python train.py --hidden_act="geglu" --init_std_down=0.0 --train_tokens=125500000
Each number is 128 + 32 x the weight over the matrix's rms, rounded and kept within 0 to 255. Layers, rows and columns count from 0. Numbers have three digits each.

# layer 4 MLP down, 128x320, rms 0.0531, rows 0-87, columns 0-159
161137124159141104110106101140153154137091121106168124134125170159158123138105126112146165104109095154144089164180167099122118184145157118122072107123137137132127083099168161123140131123081095098066164157074134162118107159146116114088188105084133131111161096119120104062157137131129103148095150168131113131116139105127146124134124092100133180137114113129089200194120056121096139121174149174135120155084097112155115103117158160080145125120078162130110132098120154158121083141108118
071199122116078100131105161156143181197105136106079156163119122112107128123119131136140135108140144096061128076121080115128055168191075174150075134088142061154195076184171125061100089151131134180108141151122139099117067137096126120132030143132125088130090143123164134105169140106114138099164121160175118088078120074038201097137132111084131152137102133186122111148090144128151092152156131052124107073138136070102145180095099143178109158127144145111139120073160141090168165123115101
108103103145145146124116128118120128086112172155149108145129164126137112121123153146113102144125103147118115166168144113149107142091123098112128106141155104183149109092151135174152146071160115098064170094092208179118153112167100121149125095101185153137158157110125059129099137123156127158195136194111165144106044078075068135143184151115171116126152087088102118136120123125155100128168121157192102104109099149140158114166111186122107165162100128058137095130174154139085144126129107
067131116162144135078078177175107086111095152104144142119158149140135154126115153093154181142144093153185128152114085110150178162132168123124153144109135158179146131118201193150175169156122107083139160159107143153133122156203119104106111168138124169133143121129097100161148149063148120137101147127118110100128181141154164142153157147124145105138147097127112156108161111061153079085136168090094184203105095104097055156121163158125169132154077105175135121151112118130075190114132142
130060141149160155149105118140080134084140159142145161140148077128182153151145114199126123160186130118096090143165084104172114142107140132080096100095142121112149173134138096147182129113135125084136161131131158154123110087156122121141115114171169074136124181109099085131133137110112126169147133128152102070119129141094127082189143134114142084125131178108123133147171140143118137094118166116159129104133155125127060146217068102078106154109109101168088136079143129062108157137130148
150136141107139149133098088132147174079181156083100159096135141136137113135117080075093141131175120144200150101122097155126149109111122094155058122104164105167078106131126122145123088151141142138112133116159143122091136096129108139138125098157135138079108163142139099097137130094115112155148092090096145124123144090154133144106127203108110102176132116188149166105130111151107178128136143119123141164102189159109129129103078115151094156093117170121129098113121155098135131139112116
087196139102127095102147116135192183130116202233080137148150101070139053133126063117090135135110112086068150129117150141094185105091091113102144110140134130125173121117177126121139150065078161146149148145139186085130132136111115099046167095124096143113140102115133134131180115137146179133151079117102128194141140146125147112101126159130132136162135152110162123108111095081142107160140120178125102181097157180145143137125089113140099089052144143154139141135097133136111065156128113
172156174078088102125173096093127097119114070141031071163118126150098091093136173167088138150142131166168167131162145123141163133162141114131151121101111138129076231087108137162151082093078114144107122132099131114166115125103181105096134174168126119104112142148057164156082095160174128101123112202160133176116178104100068148130109126138145131024105193125128124140088143117115123132100197142092121103138139133129124129163109127128126071173111064173159158106152149122107114177188127
132091155081172190141067123157152130167154156116160146125094149126155120177085129171153146063100170118114129066169125070106151146128193125136060124084187152083205142163113120132155086085084091072046175098157084158054096140160133175101153178104123139079118062096146160184130114114164118169074101125129128124097109067059141136149096111139118096115123137151095113088096094111150091088129153146200147126071158191187165111121102169135096145122125179104189106133070143127100150148092189
115094118047158149148135089112177178080126159091155138103098130067121161112166109093136128158091097099096145141090164124136134095124114123166141149157133083152033126094082135112138137116158147185111142133186085100089159186122133126122186104121057155165158176119099092128070195137106083145069146060090124111153133129150089123141164102134154208121127103130101127180210184100156115155124090182121107136147121063216129105118178139117121114159139113072107131155148139139166091128138150
106130066167085057116108135135112133103111099120202159106083147144122122144143111131125114123149145161092136093118138139086115028155094129085142074133142140110181062115167187090111126164130136110120122136132067195116106121155121163145121163094132132135129115094122117067116110067119147128129144103099085145117120102116090124165136113163136174112126113100180146095159138128170140159150153103151144173104124031134058092130163110176096165068082131129128121116099091118169121109069168
160166117107179095097131130163129083175107117129083181144041111120112065167141099190152074095114125092127097130172151092090108146132200188085106168099117094071076157145098110118155154153146136131136122125142088158078181093148098074112134134116194140126145124114147105182127127145152121130105113118104133160142169091143109125121117129108109086153138099119161122153152093150093179115181158151132167125154148126181121107116132119109110144135095140152086132104126134149183160117113104
126093140170084164155209153115121109161158094186103087121143121106110164081125129116064163117151116093131130130124126123147088106174113085136146070154148142180085110092131098086098130139141091125167067116085114088162150166139133184078158124104126132176083110138070113116082038140169151091175148135148133140093034141085111114132115074100122142151092102104145134171091159147090156067144070135110109165092096128129135126140143125171172116106173168133118146159190129102054153122095152
176162127082090160136107089126146147099145155149185145149113200131102081224161109127121150145071082131060136120128093133051096130148147143152087131133165158126104156152123106127101130153180098141109103150149202127137100157166122104105121110132129191117098117120151119107171128080122155115133154095095142127135124118043165136121149109149132149044127135118192136079166172151176083130166140129115145071109108079129102106190125173150121108189068080131050097139085156104134074126100101
093052143110156138106130153158113166112113034099142131105151092157137183143123140093157087117104158161194103184158168121133087041155143104157156140099174149070140100130082136129111193070145128072079145107108103150102102122162126135124100080140198169098112129144117163096101157110076081204110116090092040163191134091125132101140103114124141149064126123125140111161181122176132137141066144109124124085136097142148179176190145134129145153134123145079146124117186162166135108127112105
150162102135067110103149170092112174118127104174194129138120099174121085137133108092113077099091169068124153142070141156116161152123122124177146146141157115169125165126157133129150061188082155139151105139169138086145128159140140111107128126086128155121127102170164095079190189150125105164123106087132099106091126099134143120135136134158143176118100122135162151123130136143083184139129116154066061134092126127118094125153147089139165172110108146126101117127139153086117092100155143
129164103141169103144128124124129140151095090155093096100106119104149104113123113136089171166115098082181127128116143142155136135081157185138155117115119144125217155109164106139153123106107132143117137088179152186138087160132045134114120127072148104101148117116127137165155178138106137096095129209139110085141092104158197114125113094137141214129118085163163120142191119087183116118104112102119076100125120144069146077108185122175176078172180102102156135110178161198190149111146060
134070112079168114169141100130151145147138040076140130100083140100099133173175145130193137132109110207079132186150135125125145082128136120112129136144123148138017109189134104122161136084089133131106122080096127146103141100176135110154154112098146179092111135153149128134097079171067138171093109179115184139106162134127117149117125078116168113118142107169079119146130140125128093145128119120113125096120133136141083143103120132140130084126146179075126121165129172110044141115182083
108150187162125157198137141136152147150109162137058121101097100114155116119138157165117119181110123133115150093102069103158105180172157173153107108149065104132099158094173097158126097133121116112081130134150122159131164101120125128098131132116096098055182104152144099121159082136166176074110212158174150089050171101135131156151109147128132141152146177126120117147116079118109112100120133103141159144139085088131088133122104140106117149106138170121178124171137102104125083130145129
096161096123128080173150086074126182120176185079103112138191133158104166151144223151135150075215059164105134139137106119099144115109121113142152165179138132157113165071154139199098160162111158133156150188065113108081103146053106154130124132159181155139108174144115142140103093139186144068152131154201161137147142170101151084131140083136149099151146079128171093122133135079151166088138155128105071173162144140111173118147215142098124135172130138111109115066137140131145164090149152
171146137130131089139139151149114097143123118150141137155191116121168101086103110137123125124126129118130162201129159159095086147144133090126116052161133173153007109109097161054120124117146108089127156129107092134134152125151033154088131108139115100151129149138117213173123104106139218072044153107050164173093121123116173116131200106120137067132126117123095123122087127152146096149152111146112135143131116100088138088131116091161113169103170084176115112083068159026092125171121137
162121157081144063133142155144125078143091138145102145152185140154120172112116104116116127176172202110091156184156103142159107105101103118126178104156127133115171109122109083146116129171136067116098156150137133079154169066069165098199067096131094146210126124143152140101159179131099178079213102180169082124078147152162102118096181120137106112197182111115104133080069152119120173130098071144148095201157168195142128154101127126128086129099134116097153127117120131084133172085113119
102183119115099071135123113148122088100137150150158151159160159107112115152119150121126151116019128090189187131122152146102120150133109166103105145127147151117138105139152086103108082099157146205105128156132156100108109124134140118133100104171109095132139145084146135129042090146138175129153094154142102149164138110144146112110159090152098172095119125137080162154106179159128146113206112095106107106096144099085151144174162149175151111148147087098116129122097159099105145054101178
168145146068138147124112177140168108111074126201094140133070123115098100077120104141133116145089138128163149130158102142141129169168097162174117170141162153072069117085139119124166161154136112137078132101154220109177132135164035087168099134115193109124150054112112124183047155173065161130085195070083112137141120025178091072157165156131129171103121164126182149128189139213166111111103087135138126169096107114143065077178073155136087169132167081104109141126110082152143123167169151
136156131149144028116140164104068092118088124098163085177099053210139100047156151115103148133161159077107161115107118154181153143130134128115214064143124149138178106089143169168156139187112125104145133140090161091237181106056191112162093174142177075129107102134166157120064097172116118159147045129151093134154165119124114130098143187112186133174108157097101124171091120100166113114133121067102124056157132135132093098217127063134158194140131111168132152155096101096205164192140125
097104124143123163103106151133110094180155087134101138149131149076129122130134153113144139173103140129179121122131132128152151143058111108147153178086121197119141142171111178120103165091122129136170142121139085128138105126154150150116130131071134154123173089102115138195098149159103134175085138164076100195176184095093173153125047189122124119117139109117110167112144109171125167136123120166137149133150054148130155115124131110105145105139172120065095102087092211149143136135066084
124130143068158103104141123117121140158109134185104102100178099163138150101105139089092091181104118219061139151183089129150183093119092103116104114122124131201091106093147100111133075182173121164173134134087124099117157171066132104173137141148079145175113120139144127052139145196144142122179118120110152068122109058157088157173150150087108081103109128141121137102151135129064134101132126103145122176088134198127129101146088086153150137069102106155132166179112096140137141150121137
141145164095149152128104120169103136135141146142084109096186106158157116112110115135139134135105089176171076140148107081123151105137098075160124185126122115102160076128106134122162110134170126087152144148148150152138116123157131142134081166157145123106133120111135131113155105118138097112153123125134037128117100130072097154145111105137139164122118102123107130100136105073197090122142109154131117146121100154091150103208142176099100116105126136147114112144134130096178106083149105
132092180173129136083124139194143140094099120103198159112137088167133153103125148074132107134113143187116136135082134097115118160151111098146107149103092123079191101164122168086116167083201101195126135107092144075127131140148111064110135122174161131221138100113130130129121097191097102159199053144076122145101088116112108187183065105107116079204161072096137172085149120160203169124135123145178132147195156130169136137115167088116155148145177129063165151122126168163159084140132095
085138089133129159123093201129115133134176086095174135164112165110127187118123117254145145118145172170163106112148099167131197161123151133108072093127152115122168120158128125102112113135090138085113168101132126064097115153149140122142188107126097174148111142134130146123122169168087132164119171056120132129128085078072158108101090157137101145187141084144113166084088118192070123148088148115161183167150145157148155116047147131169111121127129088079125119148149132138068179126093125
095157126132113109067126095115147103087106118119102097101119134169136146161134091135155137107155155104139171128110095162131159066144138115146164151164105143113141100148162139138196144172139142107156139099127168158084214163075164133151104100147156177100143136128163120130125172092141141109120167133124193086090113160128130074074116083133052077106150087143191144097103149115158164142094099137121129155132139163175146107104162133167113146107135137137083117084154126108076123136170105
087133133156164098111095104164086157119134183060189160136154135132148134133083132125154156098108086165220095112086179098085208054138134133081112146086088162138158136177141148104134123068169089179150165090082103108083113155165168159139135165048122154150186099069100112108130114129169090132165134106120109191184137179146127153135139136134109141134167163161122125157106159101082100081157157082135164122131056139137186129106155226157133122102129133123146168115107141156140156122112130
096099086133089217104099124134118164094165154113125121116160115081142140121150117101153097136062160117100124167149118121140053138138129159104117160110100127140125177145151163147204072176170168163124141157166080097122090092096104137140128101130143068152130218137147201048192186111144109138152106152120158159128098155106220123088165134126127085146133181147082096150193110147119135082123152106147143143109165145129115135122111147144132137087148167131181101113151123191107107094177119
210115139115186149131077066144138127104094131149155170077132130125116112118105080088145126144089148105095121123139155092087155090125157181149116098077099117153128111099131116177159134147123121112155127109137178150107140149197127112186118150116112117103172139113125134113120124127171084184110091173071106150160114143148080135096073116111118151130126129133125128080154095089130081124117164153168142130164124179141125145105125150095091076127085106075140140149126159167100130126105107
083156128149146182139134143143162086148065069090176090222169155114086153056116045090123112119196151147139130114085122102160157072121144104137160106126139080116139081088101087142148140108092134093142152134181121152143158152106133088157123149132062173174156129153063123188088214132095156151129155081115143093101116101129125148129108095130140073186121077073148126147157190113146080130142084128101094122109117119104137088142169061168129123139178119142096118108180106100129146144119161
118155122144137155148137153117112144135125151062101135155142075168122160099122093122145109128168183097079124112134154126114154066128120126097162117113153125162088150109075109069135105118161143120098127138172113079070167145128121126131131175110172127142142165147094122102151080127130132180124164121069144194110151111151077097136124206149125153187151056148170121145090095109089164095101143107113110138075129117154181175161128123096149097099125161108085083098148163149090152119086143
132177195106096178107156129128120101147139104085095158167173169146138108104144160083106132122174194122110130138047153117113174095120144159102090105109130116097082169122098156087131107177132130122137122106128142105126149178146189179076171123141116094125153063102115143143201108126160107133127145139089138142126183105128158173112075109162100150140130147133170151117127171140074108131142156129124130135145161138184117103115179068093091059081123132161160144121100132115118102070129118
204179082156122178094156094137063159129101148087212146129151135195170172094146157117124159161142114089103121147128115123110143186137160073161172069160126158138153107163112143140092136144155137127105131114149092167168104135143117169132150133097140177164136077165131094104141184152079138122109084100123067132137106169139113168099142158145131162078128135162148176110079158156120135114098116142101137116123127150099118110120182215216164164176158136101180098149161118103080099182114102
086132145099143165113171212134095181121148187163080141134114048096114126136122092167156140118172085112154119107082126183095138136094109118061126211145155065110107133166112085148066208132096138109167117123160097178084118187143125072110165063158180116096067157177112125155107094168161128138125118141109121162064201154126154159166105183162137129148150139164148084149139112152101118173126067093130137163120093159139221109033148091120101157102114136137097129115141113174084130086122078
128121140154081096119137164094126127150159117081159132162146100144143088058186154111105073127061140080092118165131165164154170112068160098109108130142100223165132178143131159087108125142153120163166120107164061031134160129093142110104222148152145095148128128146138146132177112119155125098132164117086117142166106160172156142110088144114087159134104111153157151120074148092098151169141148160104150126113138105114164182109095186171137091114144160154116191061151138122079145158096107
113140132137117135168091118141109059135104110075091140128107163144127128162117090129134153145090111146107107164148114141145081158093130093150120044123085152122145087188110135104177181026141144091128144110148091170122170178158096093112195132091120120091135171135126149137162145118064110177043112190109131095185174091115095157153105103136147118139153095097125152161130090101125097107195198146094153112114084109105157109101175112092148132107146109118107114105124184094117157163105187
177134164114113165179177128090131100162084098087115116107050167064128202140159119177064159104108106175173115133115217154122093105160079172086056130153145142147072146141091134095153145109121122127186059152127130133167204101107169071105155069093148116084159121194128147116135173137117158164136164135088175132116120097161127130175121141160107169099127168099089133121134210142153165134109146180089110159125134126146121120157128087200166172153162107159137125090109115160162143141109063
143150144150107155097140113103106148104174102071206098131093132155087115136144159135140142075139125188172122175159082129144166147181118176079110115161110093149129098129121159218125152115154128155132144092117155201080136136139177121151129149120113120097113135161093134092135186155151104104103172126136189137212148159071070157125136180118125133131125124125132085207148097103093098100132131176103132072151131127155128143130154157111159178119149174148122117130144134175211133150081089
105160140136133084093181184121107171123145149150132093097128135140104138115138148133101214141165194158186114096077088125094114143143117114154065067140093096162149116157156105140122150160136131111106096144159162113171083095089132156058107145145056113157117081116092113096153095152175119094107108097193126126104148164136116135033142181103143134130133171101100137134109112172101147092189063107093113126115147125085114168106134109087118096128055138169105114168063150146127060110079107
106100116138171132111114123145188105101129126166164144184136168176122104090143108123129069121113123099110092168096169111127129088132131068117148189110138103083193154092043151127084155130099108155119121076121131108082118107193155144157157122111097145150146108109090165162149106156081025120125060119048109170144147112176141127099078155096058110147172140129148183152120084165103134140067113160129104113187109069157105145091126109104105087135131111109146161132159109110090095169099141
178124092102119113158140118100118131110171103118232144094115135099148185142123096090147090093133152168093139072179167139160125115137057134122145194134128150107130111155112099152122091046116132105141144114216114117088085072100142127153130085138087143122144174120156108082124166158087130113099143167128182099142132141186118106116116106127145185108110119109054099137149128189192121131095136118132158150062181118165102115151096107077117120181076202086127085172086157143103143148076165
130143133105145116106138133136152132159169133124062142176179123171161095195150133143080158143098137066154108079090124077077112139146145143156029178101152169151135172096103134157116140110136137145127109107117139065110108152127099140163159155119083076140098127103138102089073109157178126130115088104169121146125091113122149121110163192137177128117180153173124104138079121103158166117149100091112121151088119128067182084112119142100105106071166168117128138139153122109118106084195144
114117096141124197154091124130131100152070049145101131157085176077129113104062149138116085134109129104180117114072159103055093114115189127146129162102120134090079125129089158154161128166080090112085061133149136116073131119158116154143151129094129121180131152115063108146111134156073098151101162128075152112133111078153126111086104117127091142139101148057127117105114159131164122114096065134096162118176128131144114205113126122116134124199164117165137154118098111193074150142154141
173104083147150137130106108135135130136140110134104143098144137119151145071116181126179089117131114111159093146174157124141148130083173117135151111092164179116126111130136206143160124180162078106108159132101114111138128196177098159167153096123127117145120109119128087103153117113052110113143091133161113096182093098171169147113142101144115163093122155144139134096177115126111119143105146123150155143124137113116129131153121163158097113124069071133122120125117146059149133142115075
090161120114087149130101097106095118146136117064141142192106112139087079139108140099100080077111079190156125091060135147085081110157155154121166245126103116117115107143069070157103181105167122131128148150106119159151072104171189125174103142092101130098132141186160111177112193134136142162079164160092116116143142094086147171118118135100148079143139125069130125099159081135119097140120207129117152090145115113134128060060158119050154110068116185150115125129126164201173090158150155
097206150149101118134156148125063121141147112126129150106224099085156099150104153100089136070136162088138142131135132140100098128113129097148145137147150093103162116112134141109119151101138129113126141120122082129142130127088132119101126060111117112111140127130140127116195095150149120122150118135142105147159195156118150138151164150148141136074133166132098098143139111141131146108101085134147100077104156132088216130140166152102159109084105193138128121165082124137118089132162112
080088082142109129134111057141142116148107156166090158194121224097144151146125141170194155120136078084195060136138184106164124140169121121077191151131115110143111079108125129142189125095157078122152163146073119153062063135191130130119140121126122150137179100146118141156124190147153090092082146153156131161125110137118137168107118056095110139131170111093110151156116143158201094098131092084112138146066164035101117115063090149154155083086119129177119149139236053124126127093126152
132150132127130124122132119131148119126111104169144136068095122131157137160135115128104153063126192149186158134118112109150159165116148122131129143136079178180090200111131102150137119126131111146120113171091108061141117137112101197161173117137156046166163151105178090105107139108123145104131068157087149102131135189111142158148137158124140132135086148095121138130153089136072140152192162161176112156146097105113123118159095125151091130152081117136097114146081135136122127191126125
129128102125125153174138191123131065103139133093065135142139067130090171124105100226165104120110115118153136083091105138143115155130140153198118129105094100141073126080168068173126123191179143169154145178138109137105106134132106115139078113135165139170092176108183122145092095123173165198164147119198132144126177117196166088093177098110158103173126156112150114094154111174147159164191124042086155097116092148109143098170196126120191074160167110086084105141100143127140205070115133
082155099165151152125132127130152190132111163134052126090143139140120173069109075110112158109184113138175120114122139096100112131061094112114100191149124143102165140158121095082161113177094145130178099180091099119188138150160141148123130180116159106177093142103105131118110092139071116079191100129110083142062169131099164131144135104122135189119114174136156143085088124134121195136124112112157139166123160118164126108109158144151139117198166110127121119098136141144118074139179079
139081112153175125121131070170137107140159113165139158108180123138170153173065140117138122169144114121191108090122107097154149159107159120101110133133084139067133088107100151113137124131155147116138146084146121117114095120156158060112149159107159083079123135027109056104167104127108069096137091121146086094106156069106136094162092119108147116144146093145154092143057111171138115144127110105215169114104123082191120094112096099177098153179147129057161124151177139208124166114135102
093068119137139095188153117137165118145164122130161104071095076099121128141164127113135067063114150075169143126165098110165084158192143102155098163097113118130160134108236102157132108142139126139140119116164161186125140091169134142145116145124055141097129121140154105066093126131121120131153108138184157117117206152197101119177104142152110105078137127181109083147130094119147172124186117135139174118135032176139099107144121146081119113144102174157167152170118143185142131120095160
152096135080077159176145079129090122208127149130099131113109111148064164163182103159144115098099146120124144140155124147114073159121122087104149161144170116139075167149127105082067159117130168094107109141138103162116102096116147169146117137159084118101124140151164164088143128133089151126099057086056147143088126134118105120157174133106166159052143106103139089148161169142156088128109179155110118116124134079156106182112133146167116132138147199116070078024098217088182079088132082
158124138165079152172166148110131168150180064102106124154099154124155141078151106156068115084092166086121108175118161104117116170143149127154115147195103127175137116133141156172122135152021127072194058157127110179125133147067183137156139052134148114152107116186154142108159141141107130166095120136111181170113142126018161110090098139160153103091099127085197143146118135077103090129056094192106084107116157140125173212118141091141127093135128132154127133111174143175175131171121118
121097157099114109087134127112174127172171131116142106153144145117049138170113089115123152156184090121188121163148140121149123133137144100108134087130102126141095082135124065091103076147117099089125120112093105126180161157090121149113128146104130159134146141144151055122068182194192131072101136113158099138179151163075147120141109093110113106170094086125099094151097162095146149123162063116058131105106116145124136154147100164081146097106142154211170166130131119182106122102122167
092108141124118145137113176102136163178152181141141102158172158162130153153198132063119144105161144128147124077121115178110141141144040113133140149138143152134181136179119133169114127101152146111125115171089110137124158069095130143125158067164102072146135157117136119149123099080124144129116133169104164117145154126082070130104138153140126052169094123111066107170123142138147118149154126098127132162190095142156151159091058098139090187154091122120135140153103128150089164138165133
036069149168138139077149157085111140113153125142157112160118095100090084103138093167093090134098086051089133076077097142131114124098168104079160132183123096121068123063164113128094139164088163123134099165139107144132122151045127112129119107163145130058097139170118091153129171112141208068149166112138196043113172075138142097105124144129175099179121091173187132229172172129181142140162067146060110121048099055127157099146082125120179110099114096127174113176173000145165128081097079
126144101118141080140116086112080119133137150127154128135158103123199117131126131143104135148176147127087125096149169107131108110145113132118099119123134115158143206110103090067115093085144133150126112153108087141154098113142173101111159123114109148169125104106126158067064163096135184129202157107141092174082173181102153149159158124130126139157158105090137135071116107105135099092120142111150120169089131199107118091102109073097142142116170117112198129110132084117143110030145136
164108109151155195134144161112089158149145182056112119102143101112098144091125147143130123145130129105108103019110120147107111175139138180187141166136154119154127188166129161095145089086160128173142078132157121078135143089131168144113157148163173064171154149155167076140157126161129168097144125136175086108118168131176084090126152121163146218134108132161059126130107120123141176140100197159155126160165196145132135162109125121092137103156137177131132139139137109105105125138106179
099151110186126064105131144115151145194094155144076099086156107159104098163123116092118111100124137173136142145151143140079146104131105060130144159116197084178146145143168150169083139150125128141207156129118086130131140113079166113120087098140112140144131096103130113165115149136176065132084108126148131100104100179123159130139125098168116082131100161083120131163121129104100120097168120141122130148156127174122111120134135160147091135139154166167105136163165082137185076064178164
153138157167134137112163115117157132149147104119077107142106177152184115185144052120129153149101078054138123110134119124208059077152152111060122101126152113126169076163171053085135151114162118175174129130135122138148181142074117185151115139139086145128132082154064146137140152089183150102142117111196122119144132220161091137144130255108122089114122187116059122139109173090171154120117104127150075100182139131084099150089112123133090123055135136111158145116107156101175122144152136
167171163161094079145110161142160122112098158158156100113072082132197082101147129185142185180107124108124119190125124143179125115127118154123124077133101102113095085092102110114094111097114121171108089083170217153146097174142151138103130121132164139168136147119096125179106109099117145077028098159119159127108149067160171088152163154127079164093133181144148157115181133157182155181121095101104111145093103118075129143123097127084096159125148125141149167155097094122086111083126135
120137090100112062153095172135165142144162185196161137141108098096164127138129128177120150061104135162159159161114138105139130120136146184183090138112134128114062142187139126119088097103163121105146143114108087060139148126106083143145090090100108076087125120148187097113084153136053132154115151109132143132166166165066132125034153080171132123157139149073122152127064120083128059116128140115080098100150107139146174126069105096102094089070181142180094125093063128142126141223214190
094059129142101138135129111146127126130190094119165125101129178192089071211120090084138184120161132164112155140130110117193131071114109109092120113111172125136154110147112059122139119132154144134076128118115117079144120136139127140180146185181004142128119099113131110103122117115086122093159112086098150202151091095040085104121072048111077142123103159201174118099176115142097153142122111147165100075096127083098126049121111144116075110145114100128088129152151122069180137159122119
128097114134129145152116144111149168143163111168150104060111077053144177094123140152161111119084168169175144113155107136174121071146122161118153101164149145117156110147142109128166147086113148103123075115126131162145107121133157160135110175109121130138125136090134191197124174157128112121136136087121149096223135085139103126155126193142125069146087145077087123122129176116118168096133137167126115195097135137087065186088123106129170149143106062132134097154142118194135169129126188
092148158127116136114127103144147109176086036105064149118088149131142132159169171080136144152140077138097130162083114142144108151132095089102125162113101146073170129062088185163093173086156100140125176126111106191152086178163129137145140195110103127130141090181109103146162115145121097119123095122158137110114099151142141167163115120117150088101178135111162132106190193190146166121119140119116081151145124124052123096054144128128105089138184138109138141102157143145117063159169146
177144108164120111145153134070126127065156069087124109128172181143129126152169138135090126148141080147070179184137143153132146095062119086150128144126101125159099171130109151172151085092132155167168093118089125153160123129068136062119162167165094111200121152110100125184143116183140127123113046122090095112105136182093120144138098117123160059112098111133173155161130101159145185156170093161073078118085201126100156136138075108119117157184122113144173153152099105093141105134159118
163079164094124193117125107120103111115147075181119111143113163171113081095133070127140124128186090219138135192120159157117110178206103130160132141146122178141151160190124094161147057181108133114074143131149115118118121127133177104156124144123100157113110169143154136133151054099138127088138128182119115112089132201052115092117106125125101116082147069153150117087099135084110044146127178145157143106180175159140106096149111087167157132111129178144168115184111173068103110085163115
127167120126104115099091085136058176111067134139168163155059135133079155101121171156187134186131123162085072109152172088130110187092086194147111096135140129111093149144099152079104137075089098098144127157041128107126100151131098092095147140139195142163087191183130154193180132138088139108053176146098129151098110140158102115191169107139154177155150100046126141159138159078180111098118184143184105154112102105124165155151160165134127100123105070206128151092155141095188125094110105
206124076081156153146122123136196176200100134174140129143097196084160130149141132173150148112126149124109109135132155146105145139153139127164109111118103055109222155164124160087111120105120113096091139091108134108131144154180135038100157121126186134173130133150138152111112109176156100117133110196152123126114159055178113102136134104095107142176144110113114139104105131094152141114126116132113090159129193143091178156174167123155191094126113162143101127122113061124136120104128163
070124119048112117167110116112144130139162138125123098090136100136131128094129110153132111164141131177134133150104133148089103078121084107095118117142137105102098191168087170087172109147144155162164113151148082089114080050083139178085107134104115089113167143159166190080147138101132158085131058130109147167131125128166196141081167134123119153138130142139051120123056143177124208179079126141125128162142140090090194135147204146131123104108138054135118114048149138136094160160146188
119140138087152101146131105106167166098152141111117101077123139087120133187150152169130133173116134149137140129114135169147154063134136135157083128137145128149136154093139149128141077078084122152134086147146178115148102169114131133066127128155134166154127178165183190137164073130135175177098130093130127177100094106170122157124143111156147117120112121109090121147160145093091138164099126106064123163106147150116107160124140101167161109117111100164124162208104113105143077058163145
151137146102179088107127116120093109122130142142088143114147134103147067170107128050113141126172152105092145137090110106146097122079086196098156079132157106121115148097132117184166113108127159168124174153156172021141143151091121115131169190152099099125138125108118153136126124126137122120179117072166156136118114102173088131127179156128119150111157178143116105095215072158138172113190154131163140168141091105115138094139091101055128168147119104077127105120083069111156136133140109
086077133147140176106129150158120146123144067098155145143086123172099148118090101127102087159094165077173081102100096128106192105069129145137055107129145114115139180185161106185154151192124158065156112139152165107112172120133150123193170202119149150091144096170110095112176086129071124091104084058120143141126100155132125138122118096113096162154161169101065127167151097164139118133121149094130164117146095180111153203113116162138072082167128115153123116096132190162142168115116164
177105121171060084116127139133177085134085124153088110132085157158164094134118134064087108131078157100087147189175149127118128113115141191123177142121129171153196174165111202129111099076119116163106122107132157185154136156134065099130122148152111125136178066119108152145115141100095198169125191209106146079159180090084079116154128141132130139092143114112098146137096146136068097103089122141137073086162111175123153167113188117139116146150126092146172120118155151144130156102115120
116108127160154148181139149124209095080110145164113134097090113184101182067160144159124124160094082152124167161145173112060095150147088136159106133152165144121079120104080127142107106115070154112090115173148122126104078093109113092167137124191154139150132112159111075139143164085109125131082091148049168146110074145158080115088121115179142117104087095115179123119120097115129130190085131106130140099119131133168145151150124159188158136156083142130130087119141120171133139182118190
186120131118177090082138113111138141153120156178132140108126099145121162036112159087097136155168120153110112144185090130109159148073090155163147065147122138130147064102168156146164138181162140131105124083124148191186184090098096157138123157119129177092141102135102130132063112161149172139122139188162162181157095156083141105088112100117147118120125114105128164126099131158063067111060073145150145235139151145141090131108076155132151111156155110085141125185096142124167057139170141
127148127061075125130103109138164072127131131154140133163109139073101117125147158150118100081113134068153187137141184108077086117150116128069132143116130167085138140116117135155154095134160119146100114144095080181165091160132230157193056150104172147086153084151145110179090056077143142143143102161103130198105138140178107104095116091096163100102134188125081090127092064154133128157077183109100118065137163145134165146089110181149146132092119102132090131180110081090136147222155122
137132155139113108119091154170137165144108129082109109141126141207131113132121105120136138152143124112061099101091167135187159069182151112146123171092082066142131100155158181171105152100106096123147144100096121092074085052101114128072120136094100165115114133134149138176140074103190074096152183077112112118120115149138125122151132161139131143166148087135054162111131065093154126065174120094095145157193133116117154149152132148068148187144174158131156140133140231069187140114153161
123137166135098131145146155097122129163107137157084093166133130140062098079126179133128134124116145182088169202123121114107108179103140118156156130123132108140127101144127132148116111105081107113106131151195156175131127102079124151154104175157122180114147122172179214202117085134156163160075101114121166107135023124175163145060146161155137136158109108141105126142075118112132098172128097176143097074148115108164116112136097122109167135120122184113106145200094172127101127131048227
061137121131136151154139157149145095086104162140112100068128122195111160183122166134165147178132144135121137117149067125137098151176183103131112100093071142144138145110134164083147125083142105159068180112114151103128132140101079103137162141125227124142188116074134073073173159111117127146113213105124161048054109157123113150132112159113151175096122127191158132153141157113105135109136108099085184078131133069198062176135086169117102202086150122109117139169098146122129161210119116
098132188182130124162145095106114161056119070082152003167033132165126155033180144116118081147113065122086137110157175147193162125170161151172174134150149136178135159136204145116077169115083044154185080113091090185142158147060151161109226110161112191120085119197059168180120161142115212209118189150097150086169100096162073196169150179073165116171113093080129216104145139077217123119070080130056125115100111124073085125152127127165171164140120115142077166151199099124147108196133177
134057141159062119156154128107200149164098116145107144118048110150087132094172190067129090101093152082209151080102123179127098155085121143124185139141122107146177088151175123065149097057064138103164088141162145113125109136134114104106199089135072050089079177126131181185181165109149164158101086120084168114207146132104072132125127097154174112098091088123108129134171164185135128190109155178112114125127164065118141169125128147140147149206140073115072120119119146158089145096145169